Part of a small language model's weights.
Size: 8 layers, width 128, 8 heads of 32, MLP 320 SwiGLU, vocabulary 906, 2.29M parameters.
Training: a variant of SOAP for these matrices, 87M tokens.
Each number is 500 + 50 x the weight over its row's rms, rounded and kept within 0 to 999. Layers, rows and columns count from 0. Numbers have three digits each. The size before them is the row's rms in percent of the matrix's.

# layer 3 MLP up, 320x128, rms 0.299, rows 2-73, columns 0-63
104:459531475527443494510477492517581534517529566502526530509470475466579539503533457522546480517460472526458499516543415440506539558484429563503456579527404497570583507567431484538507541420498449
101:468445453537511533467470508507532399452525442507485519487563437503538588564465556508596483466528544492499639451637575511481517493455480522529460435473448523556534522559497580415491466472553558
107:465485536480475462554575517528495465478554549557479432499492460514450612413563453362378527518476424506537447561464578447557458544464487442481440423515467513662493499470439540443500452533542470
100:451504404491510418459481514536457395528488460475497473508514464552524503437546491433532513370447413501502453616569553433542511555531488512607493495445515507523603562493522504537507463520438550
100:436496523485486514541515579510502565556439577500421364456498412577494465545504544515546470559484491559503501517508495369506526532586503470555500500519482525424523465487561476524490566454494481
094:474516600478472562475435471375495509447515462469553508553495443469438484352516448460513453438560406508583362619438492542491493470444512493551496339476490573453436502496528495486586488457503536
095:397546467499492439478496501468521471502471416509436478443485536512461458518562483481510442434470500535519536546527395460338520534513516457495477438455433535430615549433551494581541447459511576
085:462389492507526471445542503475549471465492504474510391509533456409371551559482433525522428471538546514501509523540525446452622568493377454492473444533537510492446503579513594427565523490411463
103:479520478523359591621509521630457433412463600530443513421531537414545434514455482505414507555514528572444428540463517455468413476512559502494487496481498498440425527487502499514610486479497433
098:492511684545419533428480583536477447409561433480517427526479502451522489563511500481455597539503554602542502515512529511478558477494613592463553498485493471552529528526583485499521439583517477
105:501504577531523473447540437542550493503541521525544610457525546496504468587477464473526451517506449492470618555467515500434424476511517524493505552551467485451503510513525432515437490474418427
096:498491514529506559517513505449541475541433433469479543487529545524510554516550523510529460445418456460494450514502537537485492456497475460484603550532544362491532399489585560452482521456591518
103:457610551505550392630446484493543510500463479487461420460501522510519503509527455478545497555488479607457521533619473540554461441556497524485546421505422575614506500487504504614560565555504479
100:486482449389435492566527521491546503501613513583468477495554508518440490477600474485455507462372509459530551536459468531447537476459526522483582443477495527432550509487641542469532525473502528
101:520502451521510532506557556539518440597483471567495411541495477482461488541384485415408446498552479510474482440576553550494547636493465401474551554543568567499534549470496501427552506511582511
099:506389498534511485536385573502491561450452608487536544438594599457596562513541540488389466597401483504550480567485435498523506574479472491451615481515423517516482432480506518483526489508540517
101:511485442495471430506481542540465579415458530544471495528509505598554442489516443542353534491427548539544429470589492507534586684527585467560529369471455531493487502555514545511454467476531412
106:506491530508472477534419462443552494468471467451593483570479491548559502451642465498538485530525539498417499523535567477463504478497351483496573545421451583436510392428545468551565482460507503
106:501510551454462353472471540520402452460487442515445461491530416558401466530531514559554533483444454516437443531587407456535529493439465437512500432535518547478429523480511477519443460479471596
100:501509444422458542426510409565482494543492388554564482494416473461390498455506549555539515458557439522519541376474396525448511446501550485439606519532502534534527472515464408555504494484393570
085:541511583528464520588475525389569546521515521574604442552483435362483478560497517453504527520574530500501546471553530489535432535443515495462398481483480523475504577430477437493499487477515641
100:522416512458514459421477526466529466526440518590398531512531497561495634496636488513504481461520559489588489500526557524546471500342501487439520454564539505557498452432492507499467504467390486
093:459362500368424511510503505468485524525372467497542476540512414485515452543549495431456487487529574387561412492521464459465535452467413414488539520535470522412497555485486504472539507497526572
094:496454585495539533491442478506502508472436473490409548511462505449454530484457506544524467526531414519544548547465464499439567485490512543528539399545463635583429554405450507452489478458540518
109:503476577504609597532370505480503401390450493481481553478468489487540444537511567501529435517575545580463569535596493490427550579518531548445497487543601433427438481486541491479489567509483488
113:594417448494512461495521423488409477486479489482404501521523485509548579496474505518581526549544542489536514519481452586543402601410531460500473540495536437594527483521467478435504528542515536
103:542513555441434546453518502454516479511588525443479609549446498418444513412490461575493571609394537438511530453453441477532483483530524479434505524411499547542426549471510426504519502519546491
103:506556522485528497605528451423530464565500450559465532489586558544423418499416482436516481447525479496438495491432481567488511487552496515618492483461542376566514544422491410475540523409456562
094:515390493501473528489495486440517433516561499528481465510474512509478516517575575506500499499518420607505588557391522492457525467399628451510515471523485520559530501508561472603515494384441499
117:521421444494481498468507454620498507447516558485554522490492477522553508492451458480374539495408389420447549484537574517489490455512536443469555453498470476499382591522426559408466490573470537
097:558527539542513529638537429492533559497510503563529470471577462496573460394502504461608431544483447504563550541489570508488501426508510525512548442524466487513484468471504473545464529477572546
106:444514484473550448468464525486416407487490514473449551464539636520501355510534513581491511549448522469546438436487517509511456500446474533512493422594586468474456483512469569417542516494532517
103:382460510555473604480494473526543487489472457554525580442585490529510558498528471483487488448446534539563441505510507482517565555540502598472541482509477470495481544486594536524542461487496443
118:441465542484448490527520458500464323585528514460520446526485453500416453483525550576573517426543485506515468470530482474373451457485498505329518440450500530474583532444469537483456528437516595
093:518550501427554560484564489515562544549533484484518534445478501456559541429492427509449501502476506495551510561517510482580492447455397475491548473487530544429473465532417447492515483590525425
104:461422441446615474482559475490482520472549503472474466523502524555521420507515417527483490525509381409582391506533463544540455593540436476504477526478554477445463504465500505500499470537571443
100:546486582451483456526586465502405462488525485469504560489455561511571462513476584497520560433546489548576376455463541501557497557571520556393484546466456471449528518544491514547515523618476480
094:464531550503402497541518419451439608440498529498618422563566429423478546487481411518514459496501496473489458543497496507553588458479489481454504585463440547491520368460478538459508419531541521
102:569470410446428557547556528459598506506505473516591511494570522530502516442400444523522456577453517464485483638540522555440513516413560452505456483482560417574487508400493503554462521550561525
113:583532452559473587447422511461427512490433528443474617483458590544499526493559467472460471567532520503425411575604414496437619482503496506555472462515434522397527488450524518612469425451503504
085:427493485489444453613440558554545549560614532517509528580540417496494497533500529530458456363428498446501496353449486445444424565534440495537538531436516427527518486491613548477534461449473493
092:443450528476554419600553451468468430443497480526453469626519515524402472455549527449443434465481534461492535475564561479484589565436559510543550486476586508531525468471527434455462540500601465
100:597481513561393492503435552495391543504574568569506581526497503424555593485505573492497540473458531451515470401580580536489517503546466508456578467516413510417524500488553495558485447552584542
100:526613469500514484444595506525439514460528529547468493489587574450463498540533484500514506510544489425515472422462428416535479443516550589507460588479498536471485534390551521446539596581395553
104:475471486513470621431428513560610570466575597443556459464529491378513511485500511441466457488473531511466453486518502517510498500380478454473549554488421467444406416472491543486508423548618542
095:535539434405468447429552521458473539499437606470467551530513519537487420496484488555521543487505574432428569519520459549439512447568405549564544480588626400505482491585548500468476596497539547
103:486490485518476534509555597421517508552508476491458487464563598549387455533462482474543478546441523547551493470511463569475482553451428533285494508506539578479541486470549579474583470519494488
105:448516512642533575428465477527544382515561499469467514554499513503483500502525561506443460430492490438464503542488487486445487411521624508529536471498597565465461493506452557532397547404567480
115:503538427620417577501517535529510480473545539592531489492524484574502399549433533524577484524564445428487454529425509542557527450455536536536400517464496488561531427501413551449486529467476429
091:572508424423572550447492581526503501534541461456514464621466462493476492399475487482497578462560489554517518541534510556497476480428614501581450491463396552438601482541460523518523415483449499
100:483475496557460563565507442484415559600526504454408587482503451556385473604490650583494414497502467534502505503367469498470486492484448562400502542541452521525517487504504449474494421450499594
094:456544408516422466379520513530472512502553502509487515505428419541507551605505531395505523413426520582531593435484549441435526467496445466464554506575524430590441452486500518542607530493578505
090:502406516562572477469443381529506452414472483518452515482543526514441428590536529569432530518519608517509528498548439443473435490452468567439535509517469508579607565478532421565545542533525427
095:508510538494534516482518429474519372448441537558455501453483437512499508493535423510532504459596484481499545486567406501548477447350476413502588407504534606483519514448529502523457483592505375
094:501452416481577504538392510437516524507490506556517491544520512506512544470487588466517534612443546516457491514615438451555489441468385417541514423466471592476469499388475509412455413541517421
105:533468510465500439501519528462463574591491507527488512442493523410532516510521435482444457525455474598490460435527503634509540519593481535481541519489477597637530566448512522535426519499513484
099:500488470630496526556514443587478552467478466449522509551493437475485513517584491418442475470495566478580490505493534541486454470564518463448519455520577496443434491574431560516509453465446599
109:426547485480450524480496483476480520526516509457473573411480512439445493570566562572390519561446585479487552444507456521572519517443434476444555450435540479524558492453427535519504527513521553
097:420454511561616408566559442540454456582451462490565586482469530523581465462547433469595477519483512580594501518601420594581526466526448532548504526507439565505502522549463497464555440446525431
093:481396557533553550545524551431544497467443399490372465443529461614528462433556443528461408462512516435440524518410419484433576500463478476538576413558449453486472466490433508483505500564554588
106:530498459480512579521454411500585571485485555621459497487527422534471555482510478557390491457549559548478492411452500487554494479490455387508579576517542521526519481504495503478459416449507520
100:515609587548441611499561448488554514546634552588487587411459518521546468549512529420547474479493543475487506517450421451457487444473481505510455425504478542460518512564480489507519493464572516
094:573550522580584365465468488567383536495496435471428516498435576491536525441469525513533457513432568543556527447505542476598526461513564522448579561481519439433411480486475457464492449623482449
101:458486486435444484471496451499419580522500453388555605459509498585516544471524530578451536473501428442474483468403526478604528441473413574499463543485478469604441616508464466494489515454536461
107:541515506526498507566563479482496525502531434534500476425530548399447510490469584486507535475530525502540611543507466475603457529497537516517341423488536556438447516540462580544592554465514579
104:544526537475591539495512396604437476433491502484544463537471552493509530507461416570505499510537539517544446466455505531460512541453524494456494556627445562602527560527470471449489526587485572
102:495364552529462622470435490465499544525455500525475534556495503467530575466505467546500444487546548429488564537535440529433637534415497467457531506544579456532491447534510538497469518478499416
082:523493574426516434478425513519586528562486539467530507486453465510600578446539441496523392459446451488420501578510516486476479536546531460506504447390496535447507437490476413562542561469429497
100:555498473489465472502535560480490497482496496448571554517537582535408425499433555466522498486493525418559557447452460455555506533478475547472475456591554456398476621529454374529540522507610507
098:488531485354466484483426502324566521609506528523503531458466416513549495517485487548573506605484471567527500503437494447572530617509484552536580488586532421531425518458400482507473513491589528
095:508511574579483506482507525552550454615439529517500496507536462487507566589496547492511560444430577516570497464479578485463404500515389559545417453479557526557473518556492487481466548430383475
100:547461473582510479477500512510528431487547477551551441484500452443444456422421528471570489613567545492511498441500502521514435416448558525504516514458509477470482489460438492484501569530529479
# layer 3 MLP down (transposed), 320x128, rms 0.296, rows 2-72, columns 0-63
106:410479520560514484556569511460494450544503552492509524463441452495507449580513512512475615488530451403491459492448508536541443526421461508634429424567499471475487466525388480561579484437509598
099:537512448427446519506550510421534531551412453520487434494518496497462602467515498482562492450413482469391566518461448537472524419500491580514496585540499521513441544530518407479562474530590495
104:475509539535501466452485536571495513533579589540517488590503491444512466493582511430567482538421457538473436492552502519593444501517514520518539552472522637553555476501511470425433462496491458
102:544517481488441520477528460530512495487572511538559522525481505502597423544482478415558521515475462498514510481498532455462541556477509381515517394472472530370552621458538435435454500479453534
101:606391542463497451483488507480528525447610544517477480499553489435522565503475452542531458423518518435570423469532435490494478515470570520480489420518506468525514456549483525414579505565432494
097:499552477513485547416535522538528485444565491552483476550618420528444499419478504496500534529493533556522497382450458456489581448373457494550570434555511466596416529478509373453513513462479433
094:502452499551484518567527507504425544507541548526536521468496479527557503564506435517543502498463508451533543396513524548417577423474552499492524514423519484560629497523514468480481487479528496
093:465441524516490518474465485530421444512507508467421457528485514437421627475441512545593493410493526558467559583420498456502488587483498442477579514611535506511488568485438591528567590480400547
098:465486530505517469506431520446510544435524448494522542474546457429559557492511549441542458454426504501499498512505533518475570496508554487482513567433484478517479503496558668496497556484430533
093:413517554527443524522467562505497607454560470519535567490555572546433513599471494505532511544529556437415503490454487542508527478536522535562540489488515475494530592562522447509417360483536607
100:591497481455417592500534505534472443587469472496497589437494494485507478602538422567499508538529449480419511521483543508538535422463541543553488545465495510496477489591482446407582502514517476
101:472511532478527543459497421538483471515477489465442562454560406489530479523452500526607523472621548568531459534552503479479424551498533423527573389501474541490503456454549480510485448469435481
104:554493511565529503479447503549525476568503527507440515475482555434542507482453527488583417485527502529453536554539573486507503463520551480450546413505508492574562536450449555563495586483534547
102:554546526612484561512499510503572458523510485485531573433618481558448501529596413536505499506404486394537522570522440490482386501479459532479552557435496461485506456544407514546571509447533507
097:508549476595475467507488512488485549501542505542493474549491514444479493484498524393496434602441529515560454454503409471379441507443526497538495543427525446499398510560501417456494611482512530
102:538536517507496588469543544505547528456563547384499501561471547514442597384551444471421555431431457453467466470468577528477537557484570606443426499486617552504506503520519531522523554550504441
089:515440498398512511497540447500496499668486526499492503495413501449450548530597482514552432475465596537626575517437498432470446478513505475502484483525559546568448558481527561495470518459461549
099:485478491481507499510543523568640500489525464473461502514559390457415577617435477611450467457449468496506528490525519541486472493526523454460410552526465528499457550575454609458520462451448439
102:506508495467527516490507482461496524545522505598516485556462490527507486590489571567441464446471516448439513467446550564509533464519444472457500394439471467538483413455502510470430501466490391
099:484503492556480544530532463395551515646533432589523487576526518493478442504517528467470514473477468506456497443546470531475490587538478503509498443448447516510490465423467478566557598539504536
085:514469457382570505484624588512489480513458495537490445507496523476432535461458399505555496536484602593395540581573430495510551506570480511460479467485421480544511488497558484471442570498521493
093:503481488490470520446580474458487435586559577450508557465536500420522470452420478559544513444562472535530347488580522422459426509572458473489461451541525510491483433539518515561487461471531507
096:552518497467521578484470426456521552519545437502461500433523547514525483488488479561485502444598511547564487537434441466485584477451425503535512509542564463487535462503599518531489533487480483
095:470508499474426493531450451598497485416522517491552418526457535442489438505416503458432462556535535494515503522502515482472453525451585380498508530524431592438415541536461507387481590539544480
108:502541535499462511449516383562397515504495492562530501461556487540602521459513487526500514510466405548493512500556505508476407571460418601444527445499465523530509555482575423475573483554412478
109:443470436541548481408478450535571543463479519561438531570482430558519514442473433496549518584581542553506459547450462509500477595475478479563497495404411451577579553385492459446436540531453468
101:472500612544416500574464544568397562584459562563535460508479582532522522387463412532461499492540539514442461443571559539501549539422480486558441607554417540532532482521455531488525531508503530
108:574561450379447536458438555491448519522456518506453495446556486538568412514546482506545417501549378532537408441490582438492476406527511551589555504479567409539462492478545439428523523513371477
093:528478580521581503521483528544549533502520482476503519602438444491493593513529421391531553477413536497563529473535452638425569479467450435488500449576497454461498474558460566484524500452541538
109:610429430365405464523501476581473442525494472435492414417687501440479517488462478560562496472440525582510467501450454488449517455561500458519472454551497477477528548477444505463515510514588431
098:526591499534494514494542519564529567380533490560640517551514465508571419493493505502491579484472583450535590505523477550523503577517562568498361531564554467489467516473408454511465514445552529
100:420517570511507526554467430534503518479533531525464520416484470578470457463523552511484476453485514517512535448528544442528486465409585543557501475472479426424553473492463538533493490410431377
101:525545471533391495430472557441427529416559489562541489493540532472417508500517382473496535491540571506519580454554502545526428451438426578533482547450563481437524445595496527506499417482516515
105:559513429463508437425531505586489559544582499464384470501496550536473455404543483569450492546498540637492420563471470521470448479358379622532489453533442538561495471548534457480464532572491501
097:483504652482432450475451523521426589508390532479432450434492472477546482471382460435505458486398607446420588491486455484467500507454489483475442525506534547453450530511507487463503494542532591
096:550525536428465473465435510447486383581494548492565561559603488469567532457557475445562492416482517557525505479542536574394495523500453466486405497515560473511542509557552470549549564464400424
109:515578593501526436487539476464485443539501503415535525480569497564511392459425580524528513460489509540484540431480521494479565514568474495487386553516602472531526578457463524491340509473562424
096:534418588469510452499490470436388550397556562456542428534592499438537533390426500510454529549489552570546494491571455474532524516504462483491477494470502539545430435494507503445628546633538512
098:462359484481446561513548495531523593516595435596445531570516571468439516526410501566549532434508514457540502495576520432446520512481585477571511433470593543569520487563430486451498524479485520
113:485588494479578513542440438486484430496482436533501490501428537528449553460417484444411499487495572545535497459588440513520566523478492464525488544526515538501540510490506489523406440448491456
086:517444582412531479484441482533462478532544544604492488502440547568486490509392492521557564521396449428543447565542526495542437590524492514498491478412485554461454496488569599559577463490504485
097:489441533538573454541482569502517441433507468482433513481516465572521488457569449481418558557385452424524499427433541570436530611530455519525579500497499473515508444420478544473484546537525392
100:503551564507522518512548499558404475544501565495529634491498561490529445583421578518522517535523486525535479477491537531548539422493580502537633458479463540468619543482527494413404398539458486
095:501533548469458574536545476452538590554464507611405500510522473484506364557485594528546489466414481454523429512470545490472520413493528599544562489516423435492466497517472519474459480570420500
101:571499592431549543484487565522495512523598433441539511464625510546545501401409525526495508449491487439486533483483570488497590446552561433425468476554489473452459480591502458598547481475568580
098:481487570402486428587530477420499494484483417425400618449521533421584450510508420459473445456590497524524505560508412534483539452517492508489364477541557494535490529479591498522401485453524485
105:407485557471549555437589536429548559476514440554473473504521352455469499498491588476521553583466471576484428483543364528501559570509598450452408454560541496562490496531531570446504479486527595
101:550508506363563518552597510427498446555548473500394506574511561477483484541532385527513478476508509585545516518453500556550487475458436542563496461472485575537453586556516576495513563527511539
118:444458570506501532487489509462477450535442479505486553518574584443515584408509436517573411521524454532500480572547541538530493574603499602426598478485477524629498540487540526464442533502545487
097:482546531435554544451449486446467456542477476496454440543526501434508520530483461461482460446496476482475607468511546517467513404652574403563376504503496524532503535541536504540486449407530474
100:516494520517420525534610542515551556503594486453449488492449483556536512460416575496621458495548428577421496547505519568472419500435435500608460564599472495442551575538548502489529522562496449
098:473502547556530517508493521490508499502512466562548606529443449585459446477594485541501559443499470581533446486531390502519430439497462475571504585538505447543539459476499486475493501535553480
092:492461540416564431592517490532459344445536471443604495561529549492436499549570522490416501560558502424586544477514513505572457482529474468472479586504449485566514572582518486467479469500543465
107:504435472505472552498473429381472465487451568549413518473507528638521552449486474487528463549558474588474493539510504484491518428506559457576527507445544483466492620473408437550483511656592552
098:551561454529490469515477565465492477558524464422454559456444504510520377555524487427446559518592504514475499489615553494470547501529479406463593529553557466512490482524524445442438477516472496
109:460557549532498480480499472435481501513611528464502459537463526508523534450469472426497425510524503485494520472534467494559529530471371517424435475520498549496517515516532498476457472529535612
093:546440536435551463577446519515509476490565476498442488466516393511490600413412520527585475432469556541505434489564494538503455500603474539514524502537511446487559539470501571453517583399564452
104:586571486461559448512524492486569468635436564508530450472490564522499524579548503644523486471436463519508474499575580481519556477484490548562491571456496472413501569507538488480454468373494518
098:428539529455542520502436623548470478449426534545475451463523482470433581433506466492544494535526534445417518464445430452484476551391442552460421475501539506548516513473531494480476456578420573
095:558477463454510408518438545524553425441431543486380519482425504555548385498490548542506516552478536464484514474542579482529503498506449474507511491511470428527439512475445440545526499385482503
106:499533450543478523517393393507543545499517501433495560545540423440447480476571532548455601450448504569539498422484463527428483497515526478423543489452508449519537482498492557427521468443451513
094:537465421451555521406487524427469582442541444471473447492522472514491480514422426571507430525494453551471446479624543447504547482518540481562468523521480476533466536503496441525503480565448446
103:520546582555520413514614527526450586552448465407518492489534414483600485481501468531398597437511592426472567515405505512559467484523462592477618562494517442481518499442487506466545478482497442
104:496558428509503387485413453516500560441460411496514516429555504573499485418527537460529454527456435537519539563506408516447497467545405457591461538489508543545382543424572522600420568537512457
105:514493490560538519485574547465462573447548492513479574438497457554501492552538416490541529544432570478370498525454524442496477549455535498547567512491498545503436471448571389539443502478518484
104:481508497547435434480425484459503465463491431409479616549528460463537483552459447536547445520522463566493454506576476418454472498532470549495435452426490504516576502416578412578395521559500419
105:485502434537509518481518472490476473498564579503503585473489486515583548488512343479455471512531560417498494463569463533459556543505508530440479491579458549588521399556507421520482456425531484
084:528403461525490480509551522417517448546424541463549516477575480560586490422494477480561606534528548384603481439435553625549469520478494527439446546410562479499513505449524407512461499542521514
107:514545512569455514535517542570510510470455544515556485479511602542600510463427527372492562422501572501517549387411439525518524490477486419441552484581469519496523455537452593516507505550524479
107:494615486575429492505406485395479460545423525541607513537443468519506384460577558530567481551432494500535463479466472449538549544433481565517519464516467476564480509584494489494469447528564522
092:493501429575538475457519567518488511659459487479548525565523505521487439543506450528470585614516436468406511447475456524495446532545499502497457503402477507506553551603412558475524496567590521
# layer 3 MLP gate, 320x128, rms 0.327, rows 3-73, columns 0-63
094:455573563591463404523516492484601471610454492512564457475465531470385525497525454474563552486524540490456445462489567449530501499369418532468480446452529511464471439531433441426515509491479547
111:454528535443536419472487394496431563501509472572534445580442533539338477506512366448540499458427567452546528523566461451537556487455436394539509432531427570480565486499415558466426489456530552
099:510508490499559593464506463425583455578477494528459499511570500477488551482501520504510526500510431479505642476450481592485577552585503481409496462560503477521482515478487358566448487517554443
090:423441392560458440447534548462528433395611467509454531439476501454491458478456509491488509434566530531548622512468527465477508511540431583523516502467506465461481497530458499403452494402503489
094:571429458509544553497535583517538521506481519513506511500500560536510379514418402461469459520426507418523537470506503414520465477492499549458530544593635517512532473590406527581476494551482479
102:494454481543448528536558587511587500514520497639512585564516442419495547506469528422506508434459513463477568428567518443439480455459477574530499463451526470539460482430560537466462583501583463
090:413512427474510517479505575530509521485464461474462518430508485468399571542484553572479480504424575514549556509490515526504513562416539552540528510466537426629490493573516515423500472522506557
100:537510524434576480536486489486495408480547476492492396533474538594408562544437509529464445547550505411453509449575433444491539461440440582470535456428585535415464442470510507480574506536507408
093:542470528513419463532453519520450468479528477511514611501440383496562516444519512489406495553446510532482590471536473533464497564535458482499539554554518492505484597428468537466503479543532555
107:427454549441500596452415493510459444529521484515498529453449472455427405522438550493444439506506509525491452472426546545528460528550421456612453564526543502530570524529457476560472466453509433
106:532452453517557493476490439426548533542475488478499487541522442560582426466523569473478637419486487611559486487555513417479462540410501512512530428531446521532592508532457511507397561462525433
104:471423575524491456505447477664508413308445490451480541521493453509535506583453569444502487500425522516476453497470567556466487494505475548518560528486542400511463562524475431438481504542605533
098:467493542574467524454547498516477469630409492444515552410463489480466591600392511537410514451483541556576415427485586529581516437503488487486504485512511546526612434427430531485583466525523468
107:498423444572426413540497477483467467565498461457523541376581488551444425478537581423390552444496595514471533457469464543518419507469543528485516503469411510487507500346525472536496547473434518
097:475470482490406560511476403507508543507547506505467592530503454504547465492470487540430444539542476526458585447565510494483520548566514494408566446583518492462420471544426478482508609541515513
085:539538471482486521497505514399476527461452581509570405540465445603533497540436400431485489543426526511439484532441587471474522464529483556569523440444409515562518533567462551554468423531466378
099:480488497607486404456505473437377672475482603511461588455467545526465474547464508538485522505488512439480506445604462475452531457498504422508507542473481502492552436474502584524425517468462527
110:614436500561533443499502516515456428461372516584506468485531411462550514526501561415608413520521491503470477478588462548539542519470501574528503499541489398431505529540556525674553493508472524
102:464517476509525539447505471421492522571441491597472544424507549454497415502427444437429500488504490479532534371493555483481555494417507573504483586487578525480515511565484415412446460547550520
083:503495537506558568570484493573588492465392458511503534441489406451504497485537505450549499465504590453522458478522481399524432506506504487480495464490507512447434576476490503545516512395601563
092:539463459427445531515490535561438491486568494552491525562426421585539525526511385474459462553493559515496409539563560537605500485388486539515495523572514478595496404514531542461476487511490502
098:501536577505448378459467530521503496479513540567501530585440391450566515513521535558469510605465607535490409496535515449507485555483385544521468486523440464555567554536518519521542528510492496
094:431449571543509468514601518533517488474448512542499467442503484429348543550596433529506564449422525521542454443579560487480506505408522454496471441415458516470596493492472503508432559554378492
113:533498531449455440531532499424564477534387452457455434539594514561434508532490459491481462498517467518567500493410521613549405453550488565606556548458481572510482532492382506547471561501538500
110:436436573569527468467543465520526483446452525579422607427443485510505500460549488490502526518488451597521442481523468549492426539485513486547481454402482539431547537425549529541357557641526512
104:533466492476488479525501515513470600530440522505474469519512522477527509414510457540540470473411388424562458495563586517523514431372444418608488514474535436550607416563470545527418541509515552
113:478473521521500444592560508469450508533446401473458471485517507493581513455464543539557429572510335562481507430433504508546517557481528542535510483521560571496508458608593570586478569530523430
094:541525539555527501450465529471553545426540547534601482536572530409556507590469529496465487513476432506520555542529472497560570493518457485507489556462543463490455550470551491509459509455435505
109:451540528596491574506502430562444501468479563537400548499467469477456581454455546385514538506603490549469475480501384556499583615519495519488472462429472512553539526525497545504518520397479488
101:367530496566502564476505580523552430519422446526532480529554444515527413551506588487474477528571563507439471520457465656529487469505533610556503557604495479454471503461463454503529493531475555
098:546488579494542461496436608495488578440489559526456492471523572543470452534521516540474452491450514495507522510407509588513461450534442596518474515533495481519492601461459502532508564500549393
106:522493500521409560460465418560462549543351537518434559474520451523435509500523496525478456476563480475501532521524454567498556481555557526523464649492519543487477525466540523470547489419478628
104:444521508577534423502506442567525501597573543485372564445530580495430583480512541446532472490426545453464588507574544495561492425543528423525494517526506532501636505404447446532439520473490574
093:447575505542342506451549538402488527478425468504512473584513542512511512580458504493495541531560531503557496475490488522334533457549467423553485490440430469471444458438507593508438423447441548
102:461449556491505541500448454481549409505526499564482506430503365400500420545510507545449471353494500457426593437538388485547496473513507464486509503554496482463524502516537475477477451478454562
101:474541543446454473485495478491501515500614469441575477449569446466539455473406520484455528441541431459604519468454590412458481547454548455485433510499483485484617551518433424509483456543611547
097:461452527543545583532499511454515506457499542444527602455570549449561464451466487486462499499482497500571433511466602577501590497501532590639511529514493498575485549661547400492448436455498549
096:483441519606533445549543498527440530495522452491412381482490492563555370382430448529473464543529439501488516556501586479505525540444508566513476503495472532456464505522456584445518471595568542
114:635502514527519467507532537492475462510343551526448548467509467463508485538483560524540487482476397350525560472448522506510553506583570555539520482570520545473519494556464452468443523468375531
083:541464549492453464505509522532453583523401628591447481600539486490569465506455544535595511474518558487580299486517499491444451492422504529418424527508538548466543502522564536560510437494530500
095:478547523535500495526483568500472482507491576565507556498498527554467513465446456473492528471568542496405481449583493477613494552476507446468499502577477558428480494501463457394572549491525491
096:434522445514554491503466540526536579506497501482482601483501490476580452518376454615421482518536472530470519601461472490523542570514478444519490595498534488510418487475415497408646518485385523
097:492415564568549366502517513391476457524504422513493429456545555485449494504479503429562496539540469513505470476501533580582511513569510537495461528481467427375483527586505498553554549450456527
100:497506577574522515416477530424405421543536513470373437546554518556458522444557519522556477508535518520517458363435510596526460561465536571504497550485471426404444551440455557581449546591469461
092:506551553534516451486582516442495487504545542346460536512456506502452517496518494395445476443589513450400540436520432517491542385628396602533536452516483450498540557539528358484488490493451454
105:407520505488527612506507501472532455490485537592528506602572497511423490472356437428514526562511445492504504424420558523447471453481488518385499555491525541523604539567421535438499531521457539
105:422489497504475468525564498580511490405488530520594549432449518566432417446489521482455484427507596503453446451582506567488594593431471541553459500571568476484517500512455495474475524487501599
103:493599452582505440541454519515415490486517519548535511404539488536481368500499523545511409476477561486534509523454489508553518449460583458574488477524512492464538469576507545454382587512486492
093:528538508495508503432407358476561449456464486526445480551543530486447487435519528483440598516445386524408478483390486515504492546463542501431518583414465444477485493417515528418548514487495480
093:555458493536447482583552519581480534528492620482471475469554460523550511497572533555523443478454499490488455523447470474444430515413416500444542505536521591474443536562542420524444517595519511
090:528516459538468538526483550505587491520454582510509485478550561500486454472496462427477558584552493461526411590519584504496475498355520530482449477471516475457455495476575468469381552465476502
095:426485502434443557515365454596530513436475537505531599477457540526543445514600446474442518552505535483489534495572453514512524484461481405443496507485450392437456532470550525515519611464541520
096:447518501496515564569504481470535454514530456486490426466481404501528508531498423462428502557421421475575517513466490481518508584555435563434509538445426536551496477469547603455570543499496525
106:488457495499375547421585559502501522498493507547472448451510484543486515504448524412542542559498529508460556515482442470567505499500556572428567551470465521496473615572520517560518521537560470
102:516528409554490551480527455506513426492497500500548529521499409579460534544573567457557547443473524546484528556433496452543503531490447591431501533459491465431486480425488496476616574434468472
094:418534404539423482582520446510525453540447405520497460530524553530436459512524506503505511568448538424434518468457470485501431483453519520519555499590501470550394526460415542479522507488502508
108:538528493522549456628439519457526417470541487538528457536521442550409445443509512535484501539509477494446585495543574493468452476584483560553477526578430455435488461579511414511523484544500458
094:465585449496393507544561543459489422421529543546503541478507509470554441475466463506377466502472463556488493500464480471562470476509509458571551469505562427557486456451449403447587495391514485
091:554588497554608509511583481537443450479536552476534603482424489481432461475507456361491582480601522461516602417528503454435563508429468590505431610516459495510507462573449484519560474517500389
101:512495580489502536513572476505551462480446521465528479461484441447533445433494545503530542440508519560459514427473540512556573547404571522456433495505406431516410475568421367591525456522560478
097:487491515480468499543512488540442480541567603546560523460383503626427409461522513466539500531517528447472499512490422458484410436497560494510471489514559560558582574537550530492525600473533605
097:467522522504491504487441512491462519572530439381506410460479478462516538437460517503524453554394472401493515474430494563508515523448569595486437510563599546484457463507545467398479457500472535
103:527436575478492582469541497473479485476366559449506479449558416516415461541563516492560471441544482469469442577515493533546505477460505438509491424420554484491390340445509445604525484475468530
102:509431569501418450467470453457497558403500551469535562513438497461508492483494417505505441541467393428535506570499514495467585583512445443463525453526571628474501458419402469429457550467504534
107:536414478568523530495470583386431508452479410459494586566443377517527552572473456469538485585505524535627492547568464551528576497422511524537544501562556433482595547510487509565474510546500532
108:473496539464473482501499476531465550582525554637517548492523504552503483426360521408551539539521447498570484541441461479595608503577372589486502498493565475518393583486518504429507534532500473
082:511565580551489541501510542507436470578522483442516423502520471427444526527533479521473514442484451570474495485572570550471499473531487549478400426521546474622569648552505481464495547549508537
098:494432492536383403488579500500488507474506479492518545545476557540459463461527493416494502486543638431450501429579496442540556559401561540545514486584419472533499569464455442491528595524490492
101:455434455569477480519517546527526533424482561519410576482476600561476568419548354457506467514491529524531464473505507604493491530540511519489441447498532517551522403500555545551495485501538502
093:525490449525475437520483549441544496536581495527479498486538401533503548473541412541515613503555566495425559480494554467461474468466494423510390432471536487582578469522521507429549625441525425
099:510563547560582492445425507407541504512548510482525511610421540533489463376389453522567651471561432562515449403425442523476491490497557471422508462477528449458550567497490452538486562572531453